python train.py --head_dim=64 --intermediate_size=1536 --hidden_act="gelu" --rope_theta=6480.0 --qk_norm=true --tie_word_embeddings=false --parallel_block=true --init_std_qkv=0.0201 --init_std_o=0.00275 --init_std_up=0.0201 --init_std_down=0.00112 --optimizer="soap_variant" --learning_rate=0.00452 --schedule="wsd" --final_lr_fraction=0.02
Each number is 128 + 24 x the weight over its row's rms, rounded and kept within 0 to 255. Layers, rows and columns count from 0. The size above them is the row's rms in percent of the matrix's.

# layer 17 MLP down (transposed), 1536x192, rms 0.182, rows 474-526, columns 0-63
size [ 98  95  95  85 101 104  96  96  84  91 111  98  91  90 101  92  98 101  97  97 101 101 110  97 105 104  94  95 100  97 107  98 101  92 101  95  99 108  99 107  94  99  96  93  99 108  94  97 119  90  99 108  96]
[[117 111 149 119 124 131 109 103 169 124 156 133 125 159 119  96 115 158 115 159 190 110 126 152 129 131 153 128 121 129 131 122 107 125 171 147 139 141 144 154 168 130 128 113 118 151  88 112 128  65 132 116 126 111 112 116  83 139 176 190 113 119 124 184]
 [131 143 143 116  90 112 133 132 110 116 106  93 120 113 105 113 149 132 164 133 141 131 121 151 138  85 125  93 175 139 172 131 136 121  51 122 111 135 124 124 114 110 139 121 132 131 174 128 156 184 135 148 137 188 130 132 149 118 149 129  86 138 109 164]
 [145 135 131 149 167 109 137 116 116 138  88 148 128 108  89 126 120 112 139 101 154 150 116 188 100 185 145 121 120 132 117 121 114 121 148 112 126 156 114 123 146 121  92 142 123 122 104 119 129 121 131 125 158 108 114 130 136 145 102 145 130  94  93 110]
 [146 135 158  88 106 142 151 122 146 119 126 101 119  89 120 136 139 121 135 123 146  96 129  90 113 158 116  89 121 137 123 138 128 119 242  86 126 123 118 117 146 125 134 166 115 172 129 133 174 104 102 130  89 125 117 130 135 157 119 159 122  98 112 146]
 [147 125 102  53 146 115 155 149 136 141 104  76 127 146 139 104 102 137 109 114 128 135 113 161  69 156 131 153 114 141 118 111  80 151  91 153 125 183 131 103 123 153 191 139 103 135 142 131  97 118 136 127 167 132 126 138 152 149 113 115 111 106 126 135]
 [125 121 127 131 140 141 170 124 112  95 135 117 143 138 102 144 145 179 135 127 126 162 133 135  88 165 127 141 131 134 116 125 149 120  77 141 124 126 137 107 107 128 135 144 136 140 139 151 173 163 102 175  95 142 130 166 141  87 155 140 105 120 131 121]
 [132 146 170 138 129 142 115 106 120 131 109 142 130 150  92 121 127  59 140 144 134 125 171 162 128 110 128 167 162 146 108 145 118 153 149 107 137 115 114  81 131  85 105 121 136  95 136  96 116  91 110  90  76 111 104 142 141 158 132 163 123 112 155  74]
 [107 121 128 142 105 132 154 127 147 139 149 124 141  94 115 148 127 110 159 123 125 131 153 136  49 136 112 140 149 121 140 141 119 142  83 128 106  67 146 122 115 117 108 146 108 116 137 148 137 127 141 123 119 156 106 139 150 135 124 133 103 159 108 133]
 [106 110 125 138 198 131 154 134 134  69 160 133 150 140 139 190  71 140 131 164 131 153 126 123  87 107 148 104 106 128 125 121 162 184 148 131 155 156 131 104 125 118  99 116 104 101 135 131  91 110 104 133  65  85 134  65  96 146 122 129  92 170  94 108]
 [ 90 147 149 122 145 126 100 121 139  95 139  68 143 101 150 130 127 118 128 122 125 117  71 115 129 133  79 149 161  99 169 110 107 133 165 145 105  93  98 129 120 131 133  94 108 124 124 127 135 132 131 115 146 115 132 118 156  89 137 136 132 130 138 161]
 [172 148 130 118 116 116  88 115 143 160 133 160 131 208 133 134 151 145 122 108 151 135 136 126 135 139 125 117 152  96 122 112 136 109  90 124 143 107 113 127 135 122 115 132 181 139 102 109 110 122  75  90 101 141 139 129 125  95 145 149 132 123  96 114]
 [ 99 127 134 117  61 158 118 114 166 136 143 143  81 125 152 133 130 128 112 106  87 131 161 155 166 130 111 108 138  94 122 135 107 110 120 128 159  71 135 156  90  94 124 104 110 119 117 141 162  76 128 106 109 118 129 105 127 132 138 101 119 175 121 157]
 [131 102 106 144 140 137 117 178  83  94 102 147 108 172  81 121 123 167 152 160 152 109 107 129 144 147 145 121 139 131 106 127 141 133 146 178 184 142  85  99 172 103 108 136  86 119 119 117 160  96 125 140 128 126 116 126 127 110 115 115  85 123 118 120]
 [ 54 107 136  99 145 160 118 128 116 125 178 139 136 149 120 135 113 120 149  79 174 138 111 138 120 106 135 148 110  99 111 151  95 154 129 141 133  85 150 113  96  96 155  89 141 105  70 116 113 158 152  91 118 136 140 101 105 115 124 138 138 139 142 158]
 [164 107 160  91 144 131 126 115 179 157  90  89 106 154 133 152 141 169 131 131 113 123 143 172 158 138  66 135 135 158 124 164 127 108 112 125 133 127 117  89 127 161 143 125 117 131 143 139 116 147 140 130 107 130 157 139 126 122 152 125 157 122  96  97]
 [104 181 104 137 105 128 156 123 121 134  88 134 120 149  88 146 105 107 160 127  87 111 132 105 144 122 136 127 171 160 148 119 126  94 157  96  94 126 163 125  92 124  98 132 146 101 134 140  90 127  97 162 133 169 148 151 149 115 135 130 138 104 106 116]
 [141 161 128  98 179 140 151 144 158 151 172  94 122 127 150 161  95 132 154 100 131 113  95  94 107 108 166 128 160  71 128 172 115 119 194 127 122 176 130  70 131  98 106 141 140 110 119  97 135 156  97 104 103 121 138 144 148 119 143 119 183 109 150 144]
 [147 143 160  95 125 107 163 151  94 135  78 127 145 159 105 121 106 120 147 147 101 106 128 141 114 123 126 149 158 124  96 102 132 128 131 127  89 141  84 112 125 121 124 125 142 168 105 153 183 142 123 144 141 164 118 164 122  81 132 110 151 188 100 117]
 [128 108 160 152 103 126 112  94 107 125 123  91 128  92  38 127 105 144 144 139 131 112 122 145 126 162 150 155 116 129 116  76 144 164  66 112 120 128 108 144 143 140 159 154 109 141 110 149 132  98  92 153 130 128  88 162 120 128 124 159 139 149 101 130]
 [120  82 133 158 180 110 142  86 145 105 163 145 107 112 161 134 134 158 103 118 115 134 129 128  84 188 118 121  92 118 113 125 127 151 176  97 115 118 150 104 142 138 152 138 105 112 117 125 119 140 115 115 114 140 113 131  94 158 105  99  97 103 162 109]
 [124 170 101 127 131 137 135 152 131 113 164 149 147 116 152 130 126 143 112  77 166 107 118 125  75  82 145 126 125 103 156 135 179 154 116 157 156 132 144 122 123 105  98 127 116 111 131 124  87  79  90 116 134 142 105 153 112  97 128 148 140  84 141  94]
 [131 103 125 148 184 108 150  90 160  84 178 142 140 117 158 142 156 139 103 133 136 122 100 131  79 109 162  99 114 140 111 137 141 145 118 126 163 147 100 114 122 145 109  95 146 139  78 138 139 154 116 114 129 179 144 115 142 104 114 115 144 124 127 115]
 [126 119 136 114 136 151 128 111 104 114 144 135 112 117 131 140  97 117 170  76 100 116 116 108  97 153 113 124 116 125 123 121 133 127 104 117 116 145 112 129 143 188 111 129 149 169 133 114 164 139 104 137 153 127 115 138 126  77 125 122 127 129 127  97]
 [105 146 155 122 126 167 128 144  73 113 100  94 135 122 165  83 158 120 117  83 125 136 126 131 132  94 159 153 105 153  90  74 124 126 166 152 129  64 119 149 113 111 140 144 130  90 131 118 140 108 175 115 138 103 113 134 101  93 131 105 164 171 159 143]
 [100 126 119 151 113 121 126 144 126 152 144  89  65 147 122 128 152 121 126 125  99 108 134  92 154 135 105 120 120  85 174  82 120 136  73 154 120 120 133 140 130 127 149 127 122 143 125 137 141 123 126 116 120 131 123 119  87 126 108  95 133 118 144  85]
 [136  88 128 124 121 113 123 115 140 130 167 102 105 115 165 171 160 110 116 107 124  95 122 119 129 137 139 107  67  98 140 141 154 165  77 121 139 114 113 134  85  92 127 130 130 150 147 134 143 102 146 107 166 105 113 127 127 114 168 119  95 136 168 108]
 [151 115  97 121 145 145 137 153 138 132 181  96 134 110 112 162 128  93  67 130 111 123 150 128 108 112 120 155 158 127 106 118 192 113 121 134 173 170 160 120 103 174  96 118 165 145 126 155 127  93 126  97 154 150 138 118 143 142 114 114  85 132 146  90]
 [120 161  89 128 124 121 168 137 115  62 122 143 120  97 135 107 108 153 149 125 128 158 171 172 144 138  90 117 132 123 154 125 113 153 109 129 122 152 140 112 125 145 149 126  98 141  93 135 130 128 110 168  89 172 136 104 120 133 135 142 137 123 103 131]
 [128 109  92  76  94  75 117 103 124 161 135 147 148 126  81 148 121 160 138 135 152 127 109 114 157  82 107 155  81 139 113 135 137 123 156 100 125  88 132  98 136 141 182 119 105 141 153 140 110 108 119 139 162 131 131 143 128 169 128 169 130  99 154 110]
 [159 135 131 173 121 158 111 106 109 174 111 105 140 117 147 154 142 142 145 149 160  94 175 151 158 120  84 148 138 105 144 187 101 155 132 149 102  91 152 126 108  94 110 117 114 123 140 115 134 147 138 123 104 125 141 126 128  95 169  95 138  94 160 113]
 [104 110 134 164 114 122  88 113 152  84 165 147 156 117 140  96 159 151 125 122 117 103 109  99 118 124 127 189 116 137 143 147 128 102  82  95 113 104 143 161 141 117 158 171 141 102 145 162 107 113 115 175 151 138  94 123 126 155 102 132 111 184 103  93]
 [110 107  79 172  92 153  99 134  77 112 126 146 147 121 130 131 135 127 103 139 125 136 144 117 147 111 156 165 138 152 114  94 137 117  53  95 172 125 133 137 121 125 153 118  64 132 128 109 127 184 132 112 116 164  93 108 127 136  89 117 115 159 139 146]
 [136 168 188 140 111 191 130 100 138  94 115 138 126 136 119 115 163  84 113 117  98 149 111 129 125 152 139 124 149 110 129 115 126 117  95 158 114 109 197 123 149 106  84 126 100 131 146 122 132 133 148 116 144 110 130 142 100 120 128 162 104 137 102 150]
 [131 110 148 138 125 152  96 114 123 132 145 149 130 144 168 167 124 151 109 141 142 113 130 106 140 165 117 156 101 113 117 127 137 126 232 103 147 131  51  91 107 154 142 124 127 128  94 149 154 149 163 159 136 130 146 116  99 112 131 155 176 107 138 132]
 [125 145 142 129 123  96 146 131 136 118  88 119 168 145 126 126 158 111 169 115 114 153 119 114 129 106 126 128 115 116 120 157 153 112  63 140 105 111 157 165 169 164 131 113 153 118 182 146 142 147 119 120 165 151 125 142 152 104 107 135 132 129 163 168]
 [ 76 140 124 128 178 150 125 116 174 134 119 164 116 133 151 151 156 133 136 140 148 138 127 141 112 112  85  30 104  98 119 116 130 121 111  98 142 121 114 107 115  59 112 113 123 146 129 129  97 114 113 151 146 133 137 107  60 113 107  98 116 148 126 103]
 [116 130 132 123 147 137 148 128 166 110 109 141 131 115 143 118 131 163 126 119 123 144 135 155 114  91 118 111 113 143 143 125 108 155 140 116 179  67 149 141 116 144 138 137  99 159 128 131 110  92 121 127  63 152 113 110 101  80 136 154 147 109 120  86]
 [112 184 113 146  92 122 171 154  87 140  87 166 162 125 127 103 153 142 143 106 134 152 136 124 134 155 129 166 105 138  97 129 148 120  97 116  93 119 139 150 142 136 165 173 121 167 135 104 125 145 113  92 146  94 146 117 121 147 134 111  93 110 102 101]
 [102 162 128 122  95 177 140 131 126 140 145 114 107 106 115 149 118  85  92 121 139 134  81 125 136 106 135 137  64 134 116 122 102 110 120 136 133 121 169 124 121 127 113 120 131  95 135 123 140 131 117 112  79 124 153 135 167 145 113 108 171  81 157 132]
 [104 119  99 148  99 163 140 110 127 165 161  95 156 164 168 124 131 149 168 141 117 112  93  97 158 171  96 136 145 156 113 107 141 131  64 143 161 113 167 138 120  93 101 117 162 122  94  98 143 142  84 120 123 117 119 130 152 124  90 173  91 160 140 153]
 [ 99 119 156 126 111 130 162 138 108 110 128 118 130 106 128 140  92 122 128 143 144 121 117 134 152 126 101 199 141 119 111 150 160 136 168 100 120 123 153 143 133 198 135 129 125 110 127 131 182 105 168 135 135 127 116 139 124 123 124 141  76 126 125 152]
 [143 151 121 111 165 150 128 106 155 121 145 128 119 131 131  77 188 107 143 133 141 128 127 156 114 123 133 145 116 108  94 114 105 147 166 155 158 161 101  94 128 101 126 125 163 190 127 111 165 111 156  83 106 188 132 124 101 148 112  95 118  68 130 132]
 [ 92 160 122 132 113 147 146 117 135 114 125 176 110 122 133 103 131 154 124 140 141  99 123 130 109 113 128 145 149 121 149 131 125 136  54 171 138 116 116 158 145 128 183 161 148 115 111 129 192 139 122 117 148 139 156 167 108  98 120 123 117 207 164 100]
 [166  87 122  97  91 163 122 110 161 147 184 140 120 134 115 149 132 144 128 123 183 125 137 141 121  73 148 115 150  98 127 110 180 156 117  82 148 128 156 131 156 153 142 105  84 105 122 121 131 123 114 128 116 124 135  88 121 113 171 139 107 147 136 113]
 [163 141 116  90 112 122 127 132 137 120 154 157  97 137 163 184 135 134 132 123 124 138  71 100 122  96 136  98 134  89 171 128 101 107 184  88 185 172 117 149 135 120 131 137 121  98 104 122 118 122 128 124 135 119 128 153 112 162  91 147  84 149 155 176]
 [120 134 140 123 150  93 135 127 137  82 132 121 125 148 129 128 140 100 133 106 128 111 136 135 117 144 140  80  66 139 110 129 127 134 135 120 131 160 110 150 128 127 125 100 167 118 125 139 115 159 129 174  99  84  98  86 126 102 124  66 127 182  92 101]
 [ 89 137  91 115 124 137 122 143 119 117 191 155 110 161 145 166 121 141 116 133  81  95 114  88 129 147 133 129 168 148  90 139 124 162 195 102 129 109 127  85 151 128 118 137 181 110 136 107 125 132 156 115 143 143 126 105 116 140 135  92 112  67 110 108]
 [134 141 129 117 168 112 118 113 106 131 165 145 129 120 128 142  90 125 126  97 125  97 129 102 123 109 134 158  70 113 133  93 113 165 134 108 107 139 154 136 137 102 126 144 168 100 154 138 142 145 117 101 133 147 160 121 113 157 141 121 155 119 115 121]
 [161 121 131 114 127 170 136 105 113 158 145 125 159 127  95 145 129 141  87 118 137 143 130 108 180 123 129 148 148 136 137 147 153  96  35 110 122 126 130  96 133 125 148 151 129 114 112  96 160  78 144 133 193 152 112 104 148 139 122 155  83 159  95 167]
 [159 139 122  80 139 152  83 114 144 106 111  94 105  99 112 118 125 177 159 134 173 111 147  97 128 136 121 110 110 127 160 125 104 101 154  94 114 147 153  99  78 119  85 140 138 119 105 101 128 144  90 118 165 117 135 144 112  92  75 169 128 142 114 152]
 [160 126 116 128 112 142 113 147 150  88 108 126 120 138 105 158 149 103 103 156 113 149 114 123  94 142 170 104  80 166  76 141 133 136 174 143  94 123 104 129 137 152 130 135 115 129  94 136 117 106 138  82  97  86 137  84 133 122 124  88 107 151 176 113]
 [151 130 157 147 175 162 121 141 126 141 130  77 133 138 121 143  98 156 104 105 103 180 144 118 116 152 121 123 140 110 123 119 147 137 111 135  88 127  94 114 119  93 166 142 127 133  79 128 166  98 135 109 110 126 161  92 118  81 115 119 128 149 112 153]
 [128  78 113 111 111 125 121 120 109 174 164 158 119 135 111 151  97 126 115 150 101 143 168 111 157 101 131  89 103 140 158 158  98 177 125 114 127  67 107 144 110 112  96 140 142 109 130 131 115 141 110 159 140 101 130 167 131 118 126 146 116 181 143  82]]
# layer 17 MLP up, 1536x192, rms 0.173, rows 475-526, columns 0-63
size [ 97  97  95  95  99  98 100  93  96 103  97  94  97  99 101  99 102 100  94 100  98 105  99 101 104  98  98 103 101 101 107 100  94  97  96  97 100 101  98  99 100 101  96  96  96  96  94 106 101  99 103 105]
[[158 166 158 104 180 145 149 132 109  85 130 100 138 154 141 115 138 105 105 169 108 121 124  84 149 167  90  93 105 128 107 138 143 137 109 133 181 138 150 128 186 175 128 147 148 146 137 164 151 141 126 139 130 123 126  93  97 112 160 156 168 109 157 149]
 [141 110 121  98 122 119 128 105 119  95 114 128 110  91 169  92 139 103 120 163 104 118 109  97 112 123 127  96 145 106  79 114 147  98 111 106 113 160 161 106 139 130 169 129 159 158 119  96  69 123 175 114 145 141 150 148 107 126 147 120 108 114 138 129]
 [115 148 114 156 120 117 125 140 124 162 134 141 163 140 149 100 150 125 116 133  95 197 127  95 127 115 136  65 117 144 146 148  72 112 106 124  89 124 161 149 107 114 127  87 128 112 181 107 171 124 156 131 136  66 165 108 124 115  99 131 106 118 101 123]
 [112 148  87 156 168 151 159 131 115 118 136 108 108 107 171 136 138 163 141 127 136 162 153 111 137 109 106 114 129 150 137 175 123 136 142 129 103 145 133  98 122  82 102  81 109 122 136 145 125 119 159  78  89 149 112 157 128 105 111 109 157 122 122  78]
 [ 98 129 118 133 137 104 136 126 122 150  95 144 131 111  87 134 148 102 114 151 128 145 138 132 164 121 170 162 122 138 106 152 155 153 129 128 123 135 142 160 145 134 123  95 129 131 136 138 126 128 147  73 173 140 126 105 141 167 150 117 106 145 130 128]
 [153 126  70 124  87 175 114 128 154  75 121 120 140  99 116 128 131 140 160 116 140 137  97 144 118  81 102 123 136 104 172 149 143 149 147 158 142 134 144 137 131 124 143 129 131 122 143 176  98 121 167 166 199 108  94 137 113 142 130  92 152 105 157 139]
 [154 124 114 101 119  86 127 145  97 141 113 120  92 139  98  90 169 100 145 155 130 133 124 134 141 117 151 114 146 121 110 110 181 127 170 123 142 142 129  93 136 158 129 100 150 149 134 116 136 138 149 143 130 145 119  72  94 135  82 127 136 115 178 121]
 [126 128 161 140 197 126 158 120 110 136 137  83 118  90 133 105 140 134 146 155 115  97 102 130 130  65 117  41 142 137  98 143 148  93 146 141 134 120 127  68 133 122 154 111 151 160  99 120 137 121 139 129 109 153 150 150 153 102 158 119 131 155 135 137]
 [156 142 207 144 144 124 120 106 116  98  99 155  91 141 139 131  97 166 126 157 109 117 141 121 132 149 144 143 122 125 131 118 144 127 119 147 111 165 139 128 159 127 113 126 147 108 112 149 160 143  98 131 107  99 130 134 161 121 123 122  90 122 145 110]
 [114 122 144  80 153 169 104 109 144 165 136 153 178 100 145 107 106 140 151 121 130 130 116 147 125  90 108 108  83 113 160 137 152 112 164 116 151  98 126 122 158 110  74 100  83 151 141 106 159 131 137 135 125  92  98 178 151 141 124 125 122 148 162 146]
 [102 127 105 145 143 147  95 143 108 116 114 166 164 138  97 120 103 147 122 135 112 147 171  94  88 144 112 107  89 133 144 164 133 102 149  99 144 138 104 142 131 195 104 121 171 126  79 124 142 131 133  96 163 142  96  91 142 110 110 204  89 138  89 109]
 [167 124 133 122 122 118 149 148 113 161 103 105 151 162 128 121 132  88 132  91 158  83  76 114  83 126 109 115 147  94 140 133 118 112 113 147 139 122 134 109 145  94 125 127 106 162 110 120 131 163 145 133 137 146 153 151 119 142 128 105 134 170 124 108]
 [156 157 117 138  98 100 135 119 186 131 128 148 103 111 113 128 133 111 107 180  76 183 145 111 105 147 127 133 111 132 114 123 126 109 118  99 127 137 123 121 134 158  98 141 122 148 116 147 132 121 142 150 151 144 155 133 122 125 116 153 124 155 117 129]
 [115 149  79 120 154 107  82 144 154 134 124 131 136 137 125 100 122 138  99 154 141 116 146 127 130 154 114 144 151  96  92  69 116 121 157 138 141 122 131 147 186 146 103 118 134 117 101 146 145 112 119 119 125  80 149 167  92 132 123 154 106 147 106 157]
 [133 103 114 156 107 103 146 100 130 163 116 139 134 162 126  53 139 134 104 160 166 134 131 166 121 104  70 107 119 114  92 161  85 125 129 122 151 132 112 147 139 140 115 101 114 180 119 144 150 132 104 151 124 103 105 112 132 139 119 147 118 146 147 161]
 [160 118 126 100 154 169 169 141 116 110 126 117 100 150 102 180 138  84 118 118 118 113  98 116 108 189 138 108 130 153 152  99 134 153 127 134  98 117 172 141  99 179 134 133 135 117 108 106 142 141 110 133 108  99 146 118  98 119  99 125 180 156  94 132]
 [103 120 124 145  89 130 114 126 146 141 131 127 190 142  98 145 113 140 155 123 136 118 152  97 123 157 100 173 121 174 128 139 160  68 106 124 166 147 154 149 113 114 145 150 148 108 159 137 125 100 103 148 150 102 146 118 131 135 135 121 120 120 114 131]
 [ 90 126 120 106 130 110 111 129 124 136 117  93 114 130 149 118 123 119 142 141 136 138 154 160 124  94 111 126  98 115 133 151 124 128 105 159 129 187 137 115  94 120 136 100 163 134 111 178 137  96 160  99 137 117 112 125 136 120 144  88 137 127 149 129]
 [ 86 154 146 153 167  92 135 153 111 104 135 118 118 142 114 135  98 103  92 113 138  81 108 187 152 121 135 141 132 127 141 151 137 134 149 109 105 134 136 121 154 142 115 143 184 132 109 146 142 112 138  98  81 133 120 116  93 126 148 120 157 102 150 121]
 [135 147 107 156 123  72  85 108 113 112 106 137 131 165  77 100 143 137 125 132 105 144 110 127 138  99 138 179 110 120 110 125  90 109 144 127  91 128 130  89 124 115 141 185 101 101 137 119 138 169 177 170 144 115 106 112 125 111 151 140 136 135 142 115]
 [115 160 165  95 137 126 159 140 119  93 132 169 132 181 132 108 123 126 160 110 114 145 171 114 146  96 133 102 151 137 151 109 109 101 175 116 153 133  91 151  95 160 102 145 136 102 133 160 117 154 147  88 139 155 169 110 117 143 140 106 136 147 181 172]
 [153 129 159 119 126 116 106 112 118 129 119 114  79 144 139 110 128 134  84 146 169 192 109 141 112 117  97 117 145 133  97 126 124 110 149 158 126 152 117 116 136 122 115 145 138 108 109 138  77 144 133 104 114 122 117 130 141 131 134 137 119 165 119 147]
 [129 148 115 113 108 118 100 118 101 141 156 121 111 102 112 145  95 132 112 117  93 131 107 131 145 146 116  93 138 115 141 129 112 160 134 161 139 169 129 107 124 127 161  84 123 108 151 113  93 110 108 145 123 140 151 143 146 123  88 156 138 181 176 128]
 [127 128 161  96 141 135 105 126 102 145 118 135 147 151 131 128 105 110 120 157 146  93 150 124 119 121 171 147 155 150 143 102  79  99 118 122 142 137 188 129 121  99 114  94 164 117 169 144 100 168 123 165 168 128 110 146 101  76 125 137 124 149 114 166]
 [124 136 142 118 128 123  92 132 130 137 137 123 112 138 135 105  79 148 162 107 154  84 171  80 154 154 148 155 155 108 179 142 143 116 132 163 163  89 148  86 148 124 114 132  82 131 123 146  83 113 118 116 162 128 127 173 110 135 135 155 135 168 123 126]
 [141 182 134 157 132 145 163 114 146 130  55  89 115  80 144 167 124 140 114 168 107 163 103 128 118 181 137 133 165  81 161 142 134 131 132 175  86 121 159 105 116  71 128 119 131 158 109 165 139 148 101  97 110 142 142 131 147 126 103 135 137 119 127 180]
 [163 124  99 158 142 130 168 124 142 150  88 128  99 151 130  96 129 154 140 122 116 139 117  77 112 137 133 104 145  85 111 147 117 143 130 135 152 105 108 120  91 130 136 158 181 147  91 138  97 117 145 107 194 153 133 135 168  81 121 119 151 113 161 116]
 [108 117 135 107 113 116 141 142 126  83  99 142  88 143 130 106 137 141 108 102 102 179 153 125 102 141 169 179 125 145 140 131 106 141 121 153 158 147 172 150 113  98 117 154 125 134 125  83 160 142  92 121 156 115 163 131 112 112 157  97 152 124 178 124]
 [126 104 114 121 103 146 135 171 153 130 131 167 110 109 143 111 129 124  99 146 108  93 105 136  88 131 117 121 146 159 123 124 138 118 161 175 124 134 167 117  90 104 137  98 106 109  90 150 109 129 129 147 124 116 108 135 120 146 101 134 116 144 146  84]
 [104 157 118  79 117 122 164 108 112 116  89 118 142 134 131  95 171 145 131 140 148 138 128 148  88 135 175 104 115 122 118 141 136 152 145 149 146 114  98  89  95  75 116  70 137 135 175  76 133 107  83 108 145 137 141 135 152 138 157 121  89 121 138 140]
 [126 119 190 140 115  95 152  84 163 138 106 103 126 168 128  98  71 138 118 155 132 143 117 109 118 133 135 148 119 174 114 104 108 136 165 109 120 142 162 107 137 172 108 100 116 169 107 151 129 140 126 130 120 130 164 171  94 159 143 100 120 112 155 125]
 [121 117 152 140  99 144 138 140 156  93 102 107 146 136  94  79  85 133 140 123 136 152 130  92 126 100 116 151 136 105 149 116  82 154 143 118  81 125 120 104 124 129 134 105 131 123  80 121 122  98 103 123 144 204 115 151 133 142 127  98 115 148 121 131]
 [150 149 117 118 164 107 111 135 136 152  77 141 111 139 114 145 116 142  97 111 161 105  96 109 155 136 158 123 124  86  99 149  88 147 184 103 110 191 168 116 149 139 127 155 115  97 127 156 119 147 119 136 136 124 135 143 111 159 118  99 110 109 162 115]
 [140 132  96 144 158 135 174 136 139 138 140 138 102 161 112 114 118 128  88 132 141 118 130 120 129 132 149  98 145 146 109 125 163  64 120 132 159 118 177 155 139 130 127 155  92 130 115 109 166 121  91  81 103 106 161 124 141 200 125 114 128 135 110 164]
 [158 136 110  75 178  86 126 158 102 174 106 170 136 156 120  96 126 120 123 143  99 158 149 105 135 102 113 136 139 130 160 105  96 138 131 128  65 164 126 110 116 145 150 103 107 103 126 171 125 127 154 135 133 139 112  87 112 149 114 117 150 124 107 131]
 [129  99 130  87  94  99 129 168  97 119 113 177 149 143 128 138 126  80 141 135 153 118 125 127 144 123 142 118 130 141 159 144 133 144 134  90 140 134 164 108 120 171 115 177 129 101 127 133 137 106  85 124 162 100 134 163 105 125 142 140 113 180 115 105]
 [102 146 148  99 127 136 101 185  93 133  86 113  79 146 144 128 116 119 107 110 142  99  89 128 145 143 131 117 121 150 135  73 148 158 141 153 128 122 123 141 136  97 145 159 145 114  96 141 119 121  73 105 147 162 130 105  79 103 144 125  97 153  91 143]
 [150 136 110 103  92 102 114 122 126 164 126 131 165 146 120 113 132 154 148 106 145 158 155 107 122 168 147 118 108 140  94 117 123 150 120 133  99 136 135 105 119 144 135  70 108 140 124 124 119  92 104 183 146 109 149 133 118 144 148 156 115 117 141 127]
 [142 139 127 119 103 118  69 167 123  97 120 156 121 125 107 141 148 113  97 124 117  98 123 131 130  97 116 163 153 130 152 135 127 132 107 157 113 146  74 136  97  98 106 137 133 134 169 139 104 140 133 140  72 108 144  99 136 112 147  82 148  89 140 108]
 [138  75  79 130 153 132 148 100 148 141  96 150 138 173 122 122 132 101 129 165 111 107 116 108 123 137 139 112 184 149 154 105 118 119  88 136  89 120 140 110 130  93 117 127 137 135 122 118 128 175 111 137 138  77 138 138 144  78 153 137 170 124 135  95]
 [144 163 124 112 163 111 142 190 120 127  57 148 141 113  92 124 145 116 130 123 152 108 130 100 149 163 141 126 112 144 167 145 123 140 126 124 145 117 137 143 120 138 166 126 116  75  60 147 123 133 153 157 137 127 128 106 148 135 101 118 109 119 134 109]
 [124 103 138 121 101 105 134 120 148 123 131 137 108 119  98 146 169  96 118  97 117 115 128 116 135 130 168 118 128 130 120 138 124 121 153 118 136 111 156 160 155 132 122 101  76  65 154 123 124 130 156 153 112 124  79 159 103 160 109 105 127 133 155 128]
 [164 123 143 108 114 107 148 123 116 152 107 101 102 114  86 150 176  86  99 113 128 124 123 110  94 160 167  97 123 125 140 152 109  98 146 149  46 175 120 138 127 139 160 105 114 134 112 132  76 157 135 179 137 119 115 139 127 132 101 117 135 164 132 137]
 [180 119 135 123 116 143 145 126  95 173 113 137 130 139 135 129 109 145 126 141 137  97 157 147 167 187 126 168  83 158 109 123 128 144 127 151 140  59 198  96 108 141 119 129 161 135 127  99 150 110 134 145 109 108 146 113 122 129 128 145  75 130  99 168]
 [139 128 145 166 119 131 111 125 144 110 158 149 135 163  76 145 145 100 109 130 131 125 102 137 120 132 116 117  86 123 113 125 134 135  98 137 135 102 107 129 147 131 124 124 156 183 150 106 111 121 131  97 161  92 164 160 138 160 138 132 139 162 179 129]
 [142 132 115 107 116 107  88 111 125 130 149 161 121 129  69 129 142 135 154 139 122 108  82  83 156 175 113 141 142 132 116 103  84 126 166 114 124 128 168 128 151 113 139  92 127 138  96 140 150 130 126 163 117 128 126 118 148 119  93 121 135 117 126 178]
 [184 133 118 132 109 112 129 135 103 131 133  67 179 162 113 135 161 106 161 162 123 111 123 113 121 108 115 129 138 132 120 147 119 102 109 117 139 116 136 167 174 131 136 121 107  86  85 126 127 144 178 118 100  91 105 139 131  78 115 132 115 148 139 123]
 [144 107 128 111 107 131 124 124 162 141 114 129 139 103 123 106 133 117 128 194 144  96 121 156 188 127 105 162 144 152 148 152  92 119 143 130 119 117 142  92 129  94 118 131 122 136 120 158 119 128 130 111 134 159 130  70 104 165 119 141 142 130 168  94]
 [119 117 108 165 122 123 141 129 118  93 149 206 139 107 130 133 108 150  89 139  95 148  89 139 147 155 155 134 116 135  81 134 150 165 149 118 141 148 122 116 159 165 140 115 118 131 115 107 155 136 155 143 140 102 141 144 176 153 162 139 105  98 136  92]
 [ 78 163 143 144 129 121 124 136  99 137 113 150 149 139 146 131 114 122 101 133 143 126  93  98 115 121 134 136 119 152 128 168 128 128 118 149 112 151 115 103 166 102  98  91  88 144 127 131 146 133 142 169 128 121 118 130 109 120 116 107 139  74 124 143]
 [114 138 125  89  89  92 140  76 132 112 122 159 155  99 136 141 173 116 135 128 140 124  93 106 125 143 135 108 113 174 132 114 115  75 139 121 158 117 105 154 111 139 130 126 125 131 130 185 103 143 137 130 125 129 137 128 148 141 161 155 168 121 165  99]
 [129 144 114 112 137 111 122 156 192 138  75  48  87  91 120 118 112 159 133 129 112  97 159 143  98 129 104 147 104  97 108 154 124 146 141 164 117 164 148 147 135 156 175 129 117 134 142 162  96 123  90 136 182 132  89 133 138 110  96 120 101 165  95 117]]